config = dict(
    intermediate_size=768,
    hidden_act='gelu',
    init='normal',
    init_std_qkv=0.0269,
    optimizer='soap_variant',
    beta1=0.95,
    max_grad_norm=0.5,
    schedule='wsd',
    train_tokens=200400000,
)
Each number is 50 + 10 x the weight over the matrix's rms, rounded and kept within 0 to 99. Layers, rows and columns count from 0.

# down: layer 15 MLP down (transposed), 768x192, rms 0.164, rows 424-459, columns 96-191
# up: layer 15 MLP up, 768x192, rms 0.157, rows 425-460, columns 96-191
down424:38 51 60 63 46 39 63 41 38 45 33 49 37 50 53 55 62 53 44 52 31 54 64 51 45 58 59 54 53 63 54 54 57 47 47 49 48 46 44 41 51 39 56 43 35 46 65 45 63 42 42 43 52 54 53 49 49 48 51 62 51 48 44 56 68 53 59 37 41 45 52 56 55 48 62 59 57 45 52 20 51 62 57 33 63 61 79 62 52 32 43 51 71 50 61 35
up425:31 38 46 38 53 44 57 39 52 45 60 43 52 37 45 53 42 22 45 59 60 46 63 28 46 48 54 60 53 51 50 40 47 49 46 54 59 49 55 43 43 49 52 61 64 66 59 49 49 38 61 57 58 40 53 58 52 37 46 64 43 51 50 43 41 55 44 56 45 55 42 47 53 38 48 22 59 54 55 31 72 36 47 48 57 47 52 44 61 44 35 47 51 58 50 29
down425:69 47 44 55 55 37 38 40 73 48 45 54 45 34 50 56 44 60 54 59 59 54 33 71 38 62 46 52 43 53 53 53 38 50 49 63 55 42 59 44 54 47 53 48 43 51 45 48 51 67 52 40 47 56 49 57 50 61 56 50 58 44 41 43 45 26 40 49 68 51 48 39 68 49 52 41 56 52 53 49 55 68 65 75 37 65 50 56 35 46 46 63 54 39 56 50
up426:42 58 44 39 49 47 56 52 45 42 52 29 42 45 59 45 61 49 50 56 55 50 48 51 45 41 47 52 50 63 47 54 42 53 39 53 51 35 41 44 60 39 36 37 52 54 60 61 55 46 71 49 44 57 63 52 53 23 51 55 49 48 74 56 55 47 43 49 45 64 44 50 72 50 57 38 56 60 35 54 36 71 56 61 44 49 46 48 68 49 62 43 43 56 56 53
down426:51 52 70 53 47 68 63 45 49 29 58 53 37 50 40 53 51 40 39 52 57 62 59 59 51 60 39 41 48 41 58 44 43 42 60 52 61 56 38 50 64 33 57 55 48 57 30 65 56 59 54 49 47 45 42 63 44 43 59 62 46 46 52 63 58 53 38 49 35 47 48 47 53 51 53 56 49 41 65 54 54 59 42 49 56 53 47 43 56 48 57 40 54 42 50 49
up427:42 44 48 56 25 45 40 45 38 77 55 41 60 50 46 32 51 51 65 46 34 39 41 41 58 42 45 38 46 58 63 41 55 67 31 54 43 53 71 41 69 41 71 36 47 49 53 41 50 49 48 39 35 36 48 43 63 60 55 41 58 37 50 39 55 50 26 59 58 37 52 49 61 50 61 55 69 59 48 40 42 49 41 43 47 65 17 64 55 53 66 37 48 45 62 77
down427:50 31 27 66 51 65 74 75 51 40 49 44 60 41 44 54 46 51 43 23 56 50 37 59 54 48 49 39 50 49 56 49 66 39 57 51 58 49 49 62 55 63 47 21 43 61 66 48 61 30 48 50 54 46 60 42 57 66 57 51 65 25 53 43 56 30 42 62 61 62 69 49 48 55 48 53 63 76 41 57 47 47 53 62 61 47 46 56 42 42 67 58 48 58 32 43
up428:52 37 44 58 61 36 42 49 50 43 59 40 50 50 24 47 56 31 40 55 51 48 40 53 66 49 51 45 50 37 44 44 55 54 55 56 40 53 45 27 60 51 49 46 59 55 52 45 43 46 51 56 47 59 70 42 66 57 52 61 53 47 55 61 40 41 43 61 51 34 44 50 37 47 31 36 50 48 79 58 54 48 53 44 41 79 63 66 71 58 43 51 41 56 36 63
down428:34 38 42 45 48 55 66 49 49 49 54 54 36 24 64 43 44 46 60 42 46 42 55 41 42 53 62 50 33 54 41 45 49 56 54 42 55 46 58 52 58 45 55 65 56 62 36 51 51 46 38 42 47 41 63 59 59 61 49 48 44 56 54 57 56 71 56 48 41 47 45 50 35 59 42 64 53 48 42 48 50 52 57 58 31 55 48 38 63 46 62 55 61 80 39 37
up429:69 31 19 43 47 38 64 45 49 54 37 45 53 57 53 67 45 57 58 34 52 73 44 49 42 65 53 51 33 56 49 47 56 60 33 30 36 49 44 38 44 53 56 57 44 32 54 34 34 48 56 33 56 71 53 42 59 43 54 48 70 47 48 52 41 48 59 31 39 68 68 59 44 54 51 46 49 55 60 41 44 56 35 44 63 48 52 37 57 52 50 48 36 51 56 39
down429:41 54 56 66 66 53 42 45 49 49 47 49 58 57 52 53 50 51 42 45 63 42 57 46 50 20 60 46 52 35 58 65 57 51 28 60 59 50 54 58 41 43 59 34 59 57 36 51 74 78 50 72 53 52 39 42 57 43 44 61 44 54 43 58 45 34 48 64 32 56 33 51 51 50 48 38 64 39 69 38 63 51 79 52 43 60 42 50 65 53 63 42 60 66 57 41
up430:48 34 54 49 40 43 43 49 53 36 38 57 46 47 63 56 49 33 55 52 22 53 45 30 51 45 47 49 47 37 50 58 61 46 40 51 60 56 40 33 41 35 40 50 45 62 57 31 42 55 53 56 51 62 45 55 37 46 41 48 47 58 59 33 22 40 37 55 53 42 42 63 43 39 48 41 55 38 55 22 49 70 53 49 67 41 39 56 52 66 52 33 43 63 45 52
down430:62 57 57 58 51 54 41 59 54 45 57 57 41 74 39 40 43 51 51 58 55 52 43 58 51 41 45 41 64 35 52 44 45 62 46 40 42 59 55 50 55 48 86 59 52 57 11 36 38 44 38 47 47 47 43 45 42 54 49 55 58 62 23 60 41 51 48 43 49 55 50 49 61 28 56 33 36 66 43 52 49 55 36 57 38 52 68 35 58 45 38 48 69 56 62 41
up431:50 45 41 54 52 54 43 57 46 54 34 54 59 48 74 60 57 50 51 62 47 43 67 58 45 53 58 63 43 22 52 46 91 60 46 41 48 64 50 47 39 34 46 34 65 59 59 39 42 48 50 43 62 58 38 28 66 32 53 20 52 51 40 37 64 45 52 56 40 72 47 61 56 58 58 65 46 39 43 56 67 44 31 40 44 54 51 50 64 48 38 34 49 56 62 44
down431:52 46 41 46 63 62 28 70 44 30 54 49 79 55 42 53 42 31 74 48 43 44 55 70 49 29 56 43 44 55 47 46 65 44 41 47 57 70 56 50 55 39 39 43 34 16 60 36 54 54 39 35 44 36 56 34 43 42 47 79 57 27 47 63 26 48 56 62 49 54 51 55 62 58 48 44 35 21 44 38 76 54 54 58 62 48 36 66 70 49 29 42 66 40 50 13
up432:64 46 45 50 40 51 34 38 64 72 49 51 47 39 29 40 51 59 43 71 48 37 51 47 59 62 42 38 62 52 43 38 34 50 66 51 48 44 44 61 43 40 50 40 68 57 45 30 67 51 47 49 46 54 46 39 39 53 44 56 52 40 55 54 41 46 47 46 33 77 39 58 63 48 55 45 65 52 49 66 57 55 41 61 49 62 39 45 66 51 46 38 74 46 50 45
down432:60 31 70 43 72 49 36 48 63 49 39 26 47 53 35 44 57 55 46 57 34 68 51 61 46 39 51 50 50 57 49 63 37 40 47 43 25 53 60 51 49 52 47 58 63 53 49 44 70 41 44 32 59 59 57 61 48 46 61 35 69 76 51 48 46 48 38 51 58 54 64 55 56 30 37 25 53 44 39 41 42 51 45 74 54 54 49 33 43 55 48 52 42 58 47 37
up433:32 63 40 35 48 60 59 66 51 59 42 69 61 52 58 70 61 45 48 45 42 46 61 57 55 56 42 58 55 42 44 70 41 61 30 60 63 47 36 32 45 52 51 55 53 40 45 51 61 58 35 65 65 43 48 49 68 56 49 57 29 46 50 58 31 55 63 54 46 50 55 51 47 38 39 46 49 28 65 39 60 70 50 51 52 58 61 38 58 41 56 65 49 46 39 53
down433:58 46 30 43 42 53 56 62 54 46 55 64 37 46 41 56 40 43 51 26 40 45 49 44 45 58 66 54 36 32 44 67 42 49 57 52 58 40 52 51 51 50 44 43 49 45 28 47 59 34 59 47 34 70 39 65 56 45 45 52 22 34 42 62 48 51 36 39 57 72 39 41 62 34 61 43 66 60 48 50 64 49 55 66 44 61 71 43 48 55 53 62 56 40 23 52
up434:51 52 36 50 45 56 47 48 63 53 50 34 56 47 47 48 45 60 45 60 45 58 46 45 72 72 47 50 56 37 52 55 56 47 62 68 68 35 56 55 49 49 48 48 65 52 55 49 64 50 59 36 56 70 52 71 40 27 45 45 51 60 52 39 52 50 46 56 54 54 59 43 40 46 58 49 42 66 55 48 45 69 54 52 42 48 50 59 68 63 52 59 60 37 36 53
down434:35 43 60 47 59 67 53 56 52 49 47 64 53 47 44 74 51 41 50 46 38 55 62 51 40 65 45 53 51 44 47 44 38 41 57 32 40 54 45 47 50 54 36 37 59 61 58 45 62 49 54 56 55 54 64 59 45 46 53 51 46 38 41 44 38 42 51 46 30 49 40 54 43 61 33 38 52 49 63 69 44 39 50 76 66 66 56 40 56 44 23 40 48 25 45 31
up435:57 45 49 67 63 62 42 30 46 34 61 40 54 42 52 49 63 58 47 48 35 32 48 40 31 81 61 45 47 55 43 50 33 37 27 43 41 44 54 63 60 51 42 57 69 45 62 59 47 48 56 50 63 34 33 19 55 50 50 49 44 36 64 45 61 65 45 44 26 41 27 59 27 48 51 54 41 45 58 53 52 59 46 58 72 46 52 44 48 51 57 51 43 65 58 43
down435:46 50 44 72 56 50 40 42 62 60 41 57 43 54 44 45 63 74 57 81 40 57 62 47 45 43 66 43 51 39 59 50 59 36 54 68 71 27 52 53 39 41 25 42 56 20 43 55 44 65 50 63 48 42 37 61 39 56 56 49 40 40 43 42 40 42 53 66 50 45 34 48 33 45 51 65 34 29 50 36 46 55 47 75 52 65 41 46 67 39 46 61 54 57 48 72
up436:49 51 23 68 49 46 69 50 54 63 47 30 53 51 50 43 56 63 40 42 40 53 56 66 66 57 59 66 53 51 52 46 64 60 32 63 42 46 36 48 47 44 42 45 36 56 64 44 52 59 33 49 47 36 35 55 53 62 54 47 46 65 41 41 44 52 52 44 51 61 62 64 67 30 42 46 45 50 52 63 43 49 51 35 68 62 40 50 59 39 70 41 40 59 41 35
down436:59 54 45 39 49 54 60 67 58 31 40 53 58 71 41 50 68 41 45 46 66 45 47 61 39 43 40 38 60 59 49 48 42 53 43 64 49 42 53 66 51 56 56 45 28 11 42 65 35 48 41 48 43 66 26 60 40 50 33 40 40 63 63 41 44 30 53 63 45 29 53 43 52 65 50 59 45 25 61 62 44 50 39 44 46 48 52 49 44 41 57 60 52 62 51 31
up437:63 43 37 54 39 31 45 48 59 44 48 54 52 49 55 23 60 42 70 69 64 31 50 57 24 52 44 50 56 47 33 66 48 59 38 39 43 50 51 39 57 56 47 48 53 57 40 27 55 45 54 56 43 48 39 29 49 39 39 57 52 66 53 34 35 53 79 41 40 48 49 57 48 51 40 66 44 59 50 54 64 50 49 64 31 43 33 46 55 61 48 49 52 55 44 49
down437:62 68 48 63 47 64 50 58 43 22 53 56 39 54 69 50 61 45 45 44 41 43 39 46 46 46 34 72 49 56 45 29 58 35 60 52 42 54 45 70 40 55 55 36 51 35 59 50 47 37 56 60 43 48 58 54 53 42 58 50 68 40 35 52 69 54 42 57 61 26 65 56 46 42 56 44 51 39 52 58 49 68 45 56 57 37 62 41 53 47 47 56 72 53 60 37
up438:41 49 56 56 67 43 67 44 56 48 46 59 49 52 36 73 52 61 60 50 54 47 39 56 45 54 48 54 51 48 72 54 41 54 31 35 19 55 28 53 33 36 30 40 42 52 40 53 56 47 57 43 48 51 47 47 58 33 34 36 60 30 55 57 48 56 53 45 43 39 53 67 41 45 58 71 42 58 46 32 57 50 48 46 44 46 45 55 52 61 46 37 64 59 34 40
down438:21 63 63 45 53 47 53 41 61 62 50 57 45 55 40 57 36 44 58 36 40 49 53 61 40 51 57 60 48 50 43 52 64 72 38 36 45 46 41 48 53 59 48 39 65 77 51 54 50 32 46 66 45 44 49 54 45 42 47 46 56 42 45 51 43 32 54 40 55 40 47 55 66 54 39 50 53 45 55 49 32 68 48 47 45 32 61 44 51 52 63 63 50 42 50 57
up439:61 53 50 46 36 40 50 32 48 48 48 62 53 37 38 45 43 42 62 47 39 65 42 33 48 45 42 48 57 50 39 39 53 57 45 58 54 58 50 54 39 52 54 46 45 46 43 63 48 54 39 42 45 47 44 44 58 38 48 70 37 61 38 40 37 50 36 59 55 46 62 74 55 55 68 61 56 43 53 63 45 69 61 57 54 48 53 57 61 59 44 51 59 61 59 39
down439:68 54 42 52 61 37 27 47 56 52 57 39 39 50 52 38 57 49 64 48 50 45 39 44 37 44 54 65 55 54 65 52 40 49 47 54 57 54 50 47 50 40 67 55 53 34 37 44 57 41 50 53 67 53 54 62 48 49 42 60 73 46 67 46 41 53 39 31 32 45 47 48 76 43 64 61 52 52 60 40 39 72 53 46 32 37 35 37 23 53 56 60 54 64 56 61
up440:52 57 68 45 59 50 37 55 50 42 42 54 65 39 44 50 33 44 47 64 43 45 36 53 55 45 54 50 42 63 36 48 41 44 58 68 37 52 34 43 44 56 34 52 44 42 60 32 54 56 40 52 61 73 69 43 45 45 52 44 57 39 56 52 47 37 40 39 40 50 46 56 37 60 44 38 45 40 60 63 57 56 47 58 63 40 41 51 43 52 57 56 62 53 45 41
down440:48 48 47 34 46 56 39 57 64 41 60 49 40 47 52 40 43 47 56 62 43 34 52 57 51 30 53 41 40 52 49 49 49 51 70 53 45 38 45 46 50 42 60 56 43 54 47 48 53 50 53 58 48 42 46 48 45 44 51 49 82 51 58 56 54 36 55 52 36 57 49 47 36 39 38 58 53 46 53 61 47 35 38 53 47 62 61 44 31 55 74 46 46 52 44 51
up441:44 52 47 37 56 49 65 59 57 45 44 58 50 46 37 44 47 48 64 67 47 47 57 36 68 55 56 54 41 37 49 28 68 67 73 39 51 48 59 59 51 49 50 42 57 37 63 40 65 44 55 52 60 42 85 39 50 49 31 36 46 49 48 52 51 56 60 40 45 60 50 47 48 34 65 55 50 47 48 51 37 50 44 51 42 51 38 44 54 42 39 64 36 28 63 59
down441:44 45 49 18 51 45 39 62 59 58 56 55 55 59 47 45 44 48 47 59 49 70 54 42 54 52 78 57 42 44 57 50 52 50 57 42 60 31 55 50 58 44 51 56 47 46 39 67 46 27 34 46 72 72 57 42 52 61 47 46 46 48 63 62 67 40 52 25 74 59 54 58 55 62 53 64 34 34 31 45 50 46 61 44 22 51 71 49 54 33 31 52 58 69 54 50
up442:44 60 50 42 37 35 44 57 47 59 57 53 47 54 51 39 51 52 54 60 25 47 42 53 38 57 53 59 67 68 63 58 50 50 57 36 65 71 41 54 50 45 35 55 45 27 54 52 42 49 57 48 46 51 64 55 49 63 40 41 41 53 54 33 53 34 60 43 62 50 49 45 54 63 29 38 48 58 44 40 59 48 58 53 63 47 31 52 42 48 45 37 54 41 41 57
down442:41 47 41 33 63 57 56 70 37 43 51 52 28 44 63 69 49 42 54 54 48 53 44 38 49 67 57 40 40 55 55 65 63 45 45 47 44 58 59 60 58 60 50 51 56 41 47 38 50 40 29 62 49 41 42 51 56 42 57 63 59 41 37 43 37 71 53 34 30 54 58 36 51 42 55 49 39 48 55 57 70 36 45 55 51 54 45 67 60 53 43 54 52 54 43 66
up443:45 82 57 66 61 51 55 43 35 51 52 42 53 49 45 48 40 70 35 57 71 46 68 51 32 56 52 39 63 42 52 37 60 40 52 70 66 66 41 55 47 62 58 49 58 51 73 38 58 49 54 22 32 43 56 68 50 49 41 44 52 46 60 32 45 51 50 55 51 54 44 41 38 47 58 52 34 38 47 70 44 41 28 53 47 66 41 39 72 29 55 44 37 40 48 44
down443:57 33 42 33 30 59 48 60 49 39 52 43 74 55 65 50 48 36 43 54 36 60 52 44 44 42 46 66 51 53 44 42 49 52 34 43 51 54 52 40 46 41 59 63 47 48 46 65 46 56 40 61 57 42 53 44 70 49 48 50 38 61 47 49 31 41 46 53 73 55 29 53 70 27 47 48 61 63 53 49 52 45 53 68 63 47 57 50 56 67 43 34 56 51 36 41
up444:52 50 47 56 50 47 51 59 50 46 44 47 67 46 60 42 42 49 69 63 36 35 43 48 71 54 54 38 70 55 50 48 25 44 51 42 36 52 35 35 56 43 52 74 60 57 64 58 53 51 64 35 61 46 55 56 52 43 42 45 51 49 63 44 59 42 42 38 56 53 40 52 38 35 54 46 64 57 42 46 39 48 61 45 50 56 52 52 71 34 70 41 67 44 59 48
down444:52 55 41 47 48 42 51 51 56 45 33 45 43 53 58 58 44 56 50 49 41 48 59 45 30 39 41 40 64 66 47 30 59 57 49 51 64 45 69 59 43 36 53 31 52 51 54 62 53 33 56 56 51 37 64 48 34 47 42 32 43 45 53 38 53 39 69 60 56 54 32 51 59 54 44 54 58 45 54 37 58 36 34 39 43 55 34 57 49 57 37 43 55 33 59 53
up445:61 31 67 77 53 56 34 35 47 54 51 45 52 47 54 52 56 48 43 70 40 57 44 57 57 51 38 56 57 46 56 66 39 55 49 58 49 46 45 41 47 54 55 51 54 46 54 38 33 33 44 64 50 46 42 59 43 57 37 59 36 63 50 60 45 46 45 47 64 50 52 54 50 24 55 19 39 66 47 68 61 54 55 46 42 54 33 41 55 39 35 46 36 52 48 53
down445:45 43 61 54 52 45 48 57 44 47 63 53 43 45 45 47 51 59 33 31 53 60 33 53 49 36 48 56 50 49 49 69 51 52 41 69 39 40 53 52 54 41 60 58 46 69 53 29 49 47 49 56 35 73 50 48 49 33 58 72 58 80 56 60 39 21 38 46 53 59 46 48 52 52 53 59 51 41 35 37 50 41 80 68 64 41 69 46 53 54 42 51 53 51 68 54
up446:33 31 62 50 44 53 62 30 61 59 51 50 55 48 36 48 42 64 60 53 51 40 55 40 61 53 47 49 60 54 69 54 57 56 59 40 70 45 44 34 46 36 54 41 36 53 59 58 55 51 56 42 49 57 52 45 59 56 50 45 50 37 46 43 62 31 39 69 41 52 73 41 57 44 53 49 67 43 36 60 37 52 49 42 51 61 30 61 57 55 52 58 60 29 46 37
down446:31 40 45 45 49 56 53 54 38 45 47 38 35 46 29 56 47 41 61 54 47 45 47 44 52 41 54 51 52 42 53 56 52 41 54 33 62 48 43 64 54 68 54 58 43 75 58 38 62 42 60 35 42 50 55 40 45 54 52 51 64 34 55 49 40 35 29 38 44 50 45 40 34 50 50 55 61 59 48 60 60 70 50 44 57 46 34 51 68 56 42 55 44 57 60 41
up447:53 58 47 44 44 63 51 48 42 67 56 40 46 56 56 48 61 28 51 56 65 52 57 53 55 42 52 51 49 67 65 48 59 42 48 41 45 52 64 44 43 52 58 36 50 52 49 21 62 54 36 23 53 38 57 39 63 61 49 70 43 52 52 65 68 54 47 45 37 68 29 42 53 78 42 60 53 54 48 69 48 56 33 48 52 53 35 33 36 35 47 37 44 32 67 61
down447:44 60 48 46 58 47 41 47 58 33 49 47 40 67 42 62 47 57 42 65 49 51 31 59 63 55 42 56 47 24 53 50 57 45 47 40 55 53 52 41 55 49 42 41 49 54 53 49 57 48 59 51 57 35 51 46 47 62 54 41 57 63 45 47 54 63 49 45 46 56 39 50 55 47 26 37 63 54 35 49 45 54 62 53 31 60 41 58 61 58 57 56 61 60 42 37
up448:54 55 43 58 45 54 32 71 64 46 63 54 59 59 44 41 54 42 42 47 57 50 47 52 62 49 58 49 57 46 52 60 56 52 34 51 42 33 48 36 65 47 53 32 58 47 63 68 46 43 48 64 51 42 57 58 38 49 34 63 37 42 41 51 41 50 44 53 55 44 68 30 50 43 47 55 52 61 53 36 40 41 45 60 38 51 59 50 48 49 40 62 39 39 45 46
down448:56 55 52 49 49 63 39 64 49 46 50 29 50 50 52 50 65 62 44 51 56 46 63 79 49 56 47 35 45 63 57 51 51 57 63 54 56 45 49 50 42 68 56 32 56 49 42 33 42 51 41 62 55 62 33 58 51 58 46 46 50 40 53 48 60 59 50 62 64 57 51 46 31 64 30 31 47 47 43 44 56 55 36 69 47 65 62 48 46 70 37 67 53 51 48 53
up449:52 57 65 52 56 50 56 53 67 54 42 53 56 38 35 41 40 39 61 51 59 50 55 41 45 39 37 37 48 52 42 44 39 39 40 34 42 64 45 45 54 67 42 57 59 51 52 39 51 56 64 36 53 48 49 54 41 60 36 41 77 28 46 59 47 67 42 42 50 42 44 28 64 41 57 36 44 41 46 58 28 51 48 45 71 48 55 58 44 39 41 66 51 49 52 33
down449:51 40 36 56 54 51 53 48 48 49 46 54 57 57 58 62 50 45 59 67 44 58 41 49 50 60 69 27 53 41 46 31 41 55 56 61 45 41 46 56 54 52 50 45 49 44 38 56 39 48 59 64 53 59 38 53 63 61 49 37 48 21 46 43 47 33 44 54 57 34 52 56 32 62 48 47 60 45 67 68 72 46 52 66 41 62 46 65 22 42 53 47 41 53 54 37
up450:52 44 53 36 68 56 30 37 33 40 38 61 44 54 45 50 41 55 46 63 54 50 41 43 52 60 39 46 50 62 60 55 43 48 63 48 40 51 57 39 48 53 45 59 60 47 69 44 39 38 62 47 50 59 59 36 37 59 45 42 57 57 47 42 30 60 46 62 39 45 58 58 52 44 58 30 65 52 60 63 58 32 49 41 56 46 46 50 41 49 37 57 47 55 46 29
down450:57 51 61 68 42 52 48 34 72 59 58 57 35 61 50 43 32 58 55 45 40 35 51 58 36 58 48 43 51 33 40 57 46 50 51 43 32 50 50 53 58 55 68 57 44 70 35 63 58 37 30 57 49 58 43 49 55 62 68 53 47 48 60 61 59 29 52 38 59 50 37 46 50 40 47 47 54 46 43 44 49 60 47 32 52 50 46 48 31 43 55 54 57 59 41 53
up451:56 47 44 44 44 50 37 68 50 55 58 58 27 53 55 60 49 34 52 45 53 60 56 48 28 46 43 41 52 46 57 42 49 51 61 54 52 33 49 41 40 56 52 60 64 44 47 44 48 41 50 46 55 41 53 65 34 64 54 60 50 38 45 54 40 61 55 42 37 66 54 53 37 69 31 44 57 50 37 66 62 47 56 51 66 53 54 64 36 36 51 49 49 43 50 52
down451:42 54 44 51 60 52 63 48 51 55 47 45 52 63 51 51 60 43 50 44 52 55 47 47 70 48 45 60 43 37 56 64 45 61 52 52 45 54 55 45 48 51 56 43 61 59 54 59 47 55 46 51 49 53 42 52 49 45 35 47 66 56 48 59 50 38 55 51 52 58 51 62 52 46 53 52 42 41 56 54 52 54 57 00 50 53 52 40 51 48 47 41 54 39 48 66
up452:52 49 45 43 58 56 35 59 37 47 74 43 52 59 54 59 55 51 46 45 41 70 57 43 57 46 53 56 58 62 56 46 38 53 47 28 58 59 53 50 42 48 57 49 60 54 67 46 36 32 57 44 48 46 24 52 51 53 51 30 55 52 60 47 64 45 53 51 37 60 45 62 44 36 47 57 66 44 34 66 57 63 49 50 44 34 50 45 47 35 50 43 42 42 69 55
down452:59 49 46 56 56 60 43 39 65 45 47 44 43 45 46 35 57 36 52 51 57 53 55 38 48 49 35 55 51 32 51 59 45 56 45 59 58 41 55 58 45 58 36 51 25 39 72 44 36 40 48 30 62 46 50 55 62 36 47 54 42 49 35 51 46 56 56 53 50 39 61 51 13 39 44 59 45 44 47 46 43 51 46 27 42 50 50 64 51 59 67 49 54 44 36 50
up453:59 59 60 54 43 40 41 58 53 51 41 63 49 51 36 36 62 50 54 70 51 59 53 55 51 56 60 55 43 48 27 62 47 36 51 24 58 66 67 52 67 29 34 61 56 61 55 51 35 63 60 42 41 60 46 52 37 47 24 40 50 38 46 69 42 52 39 56 44 42 29 45 37 41 39 38 55 59 53 33 44 57 44 37 35 61 42 53 47 44 55 48 44 64 54 52
down453:55 50 44 61 52 40 54 48 53 47 62 63 50 31 62 48 46 63 51 58 56 53 50 48 37 51 50 67 39 41 44 57 32 35 64 71 42 36 37 43 60 48 78 60 42 61 31 61 60 44 44 56 42 41 69 47 53 56 74 67 55 47 49 55 62 54 40 56 49 43 72 56 54 60 51 49 53 49 44 47 51 46 49 60 49 53 39 46 32 51 66 36 57 60 41 56
up454:44 64 48 40 49 44 58 26 66 56 51 61 49 57 43 48 35 47 48 56 48 64 55 49 46 44 52 51 56 57 54 39 40 43 54 48 43 56 43 54 37 46 49 51 39 58 63 34 29 58 35 44 44 46 49 49 44 41 37 63 51 55 50 56 45 64 43 47 59 59 41 43 52 51 55 50 51 40 40 46 49 41 45 39 37 44 58 60 57 41 71 45 52 49 68 44
down454:47 49 42 53 59 45 52 45 59 53 43 37 53 44 59 48 61 58 39 56 59 45 41 44 51 36 58 49 53 31 48 62 43 38 61 55 46 47 65 48 50 42 51 49 61 35 60 67 41 48 46 55 57 62 55 36 54 61 48 32 43 53 51 43 76 28 48 48 60 42 44 57 61 45 55 53 43 49 55 46 51 42 25 37 48 47 48 48 43 55 39 57 46 41 56 64
up455:47 47 52 44 37 40 46 45 45 54 43 55 46 42 37 34 54 30 56 50 50 67 45 58 55 45 75 56 54 41 59 41 71 32 49 52 48 71 54 46 67 49 46 55 42 59 66 53 45 69 43 48 32 39 55 51 63 47 34 47 67 52 51 53 40 58 33 51 56 59 54 27 42 52 38 49 51 54 55 77 48 58 57 35 44 55 40 61 52 48 42 45 36 74 51 67
down455:62 66 43 35 73 60 38 38 61 60 55 38 48 58 63 48 45 48 53 52 49 44 45 50 50 46 44 36 73 47 58 53 43 53 46 53 44 64 46 40 54 56 51 63 65 51 46 50 42 58 34 57 61 37 47 61 46 42 60 55 46 60 56 49 68 60 52 51 56 46 55 44 52 34 48 66 57 56 31 51 40 50 43 43 53 40 27 47 50 43 42 68 58 52 33 48
up456:47 48 33 55 50 46 38 69 35 66 36 57 47 49 41 44 47 61 45 54 56 32 57 76 44 45 45 52 62 53 20 59 44 52 40 65 40 44 48 48 56 64 50 42 37 58 45 58 48 46 49 44 54 42 60 49 51 42 37 46 62 50 43 55 56 52 59 44 49 61 48 35 44 43 64 69 59 57 51 53 61 42 42 53 63 42 52 42 55 48 55 53 74 59 77 54
down456:42 41 55 53 49 53 55 62 57 43 56 55 34 62 60 60 50 76 68 24 51 53 40 47 39 52 32 45 53 51 48 59 58 42 48 59 42 78 63 80 54 41 47 33 57 56 49 42 53 53 48 54 50 49 43 52 45 51 33 57 45 42 44 56 58 44 41 45 48 38 43 74 43 50 51 50 37 42 45 43 53 45 35 30 55 39 44 43 41 61 55 46 56 43 54 52
up457:43 32 45 30 66 51 50 60 46 59 65 54 49 49 69 72 55 56 40 43 40 75 50 48 49 44 53 52 65 43 54 58 56 44 74 49 47 52 44 56 59 38 35 49 43 44 66 56 50 76 42 67 42 45 43 50 56 50 46 52 36 44 49 53 43 51 44 50 49 44 47 52 51 67 47 61 62 49 53 66 46 51 63 53 44 47 46 49 50 49 48 50 51 59 48 55
down457:53 76 48 80 46 40 40 53 66 49 55 43 67 51 46 39 52 51 58 36 51 50 62 44 56 53 44 49 54 53 59 37 63 57 51 42 43 56 50 50 49 51 46 47 24 53 36 56 40 64 54 48 58 61 48 42 45 48 40 59 44 41 44 39 43 64 44 44 41 51 58 43 47 49 60 34 45 62 46 52 47 51 57 59 34 51 50 59 57 47 59 49 48 50 36 34
up458:57 59 42 54 36 70 66 55 39 43 47 57 46 51 57 45 46 45 64 56 48 47 65 46 54 46 47 44 54 47 28 55 65 57 53 27 58 38 54 58 64 44 44 53 49 43 58 62 57 60 49 50 43 33 53 44 45 55 65 80 72 39 39 59 58 50 61 63 29 51 42 52 52 49 50 56 55 40 49 40 40 60 46 26 50 69 46 57 56 54 54 59 49 36 53 62
down458:41 63 52 40 44 48 46 45 42 35 49 46 38 43 49 52 59 46 48 53 47 52 51 50 47 56 53 52 45 50 46 44 53 46 61 57 50 50 55 54 46 61 41 58 50 51 43 59 49 49 54 51 34 59 53 46 58 46 48 47 51 54 53 45 43 39 50 60 47 52 47 47 55 53 50 48 53 60 46 55 54 52 48 00 51 55 46 45 50 48 48 53 52 56 56 45
up459:61 44 45 53 55 55 43 44 42 41 49 52 40 59 44 49 56 61 49 43 60 64 54 34 50 57 51 45 58 44 44 54 71 53 36 44 61 44 54 42 60 34 56 64 34 33 35 53 57 61 57 51 61 34 57 46 44 40 50 44 45 41 45 31 41 57 48 63 57 41 53 64 40 55 56 30 47 53 49 58 63 52 78 38 46 54 51 72 57 68 64 53 36 71 68 33
down459:71 58 62 50 55 65 51 57 34 42 56 56 31 50 53 58 55 64 56 47 54 48 50 57 49 48 38 34 62 51 54 57 66 41 51 63 55 24 54 36 56 48 54 49 52 49 50 40 56 62 48 47 53 59 59 52 53 40 68 51 63 54 54 60 64 44 49 63 36 47 51 37 59 55 50 38 57 48 49 16 57 46 67 28 47 42 55 54 45 58 63 61 53 47 47 33
up460:56 37 49 49 55 42 46 42 61 53 46 53 51 47 33 44 54 58 51 37 55 56 67 60 49 66 58 48 53 43 45 54 70 45 58 39 49 35 40 48 40 57 47 47 45 53 47 50 48 56 50 46 44 63 52 67 45 54 54 50 52 28 53 49 56 54 44 35 49 62 57 49 64 43 60 65 62 55 34 55 61 37 42 47 53 44 58 52 42 58 39 64 57 67 58 52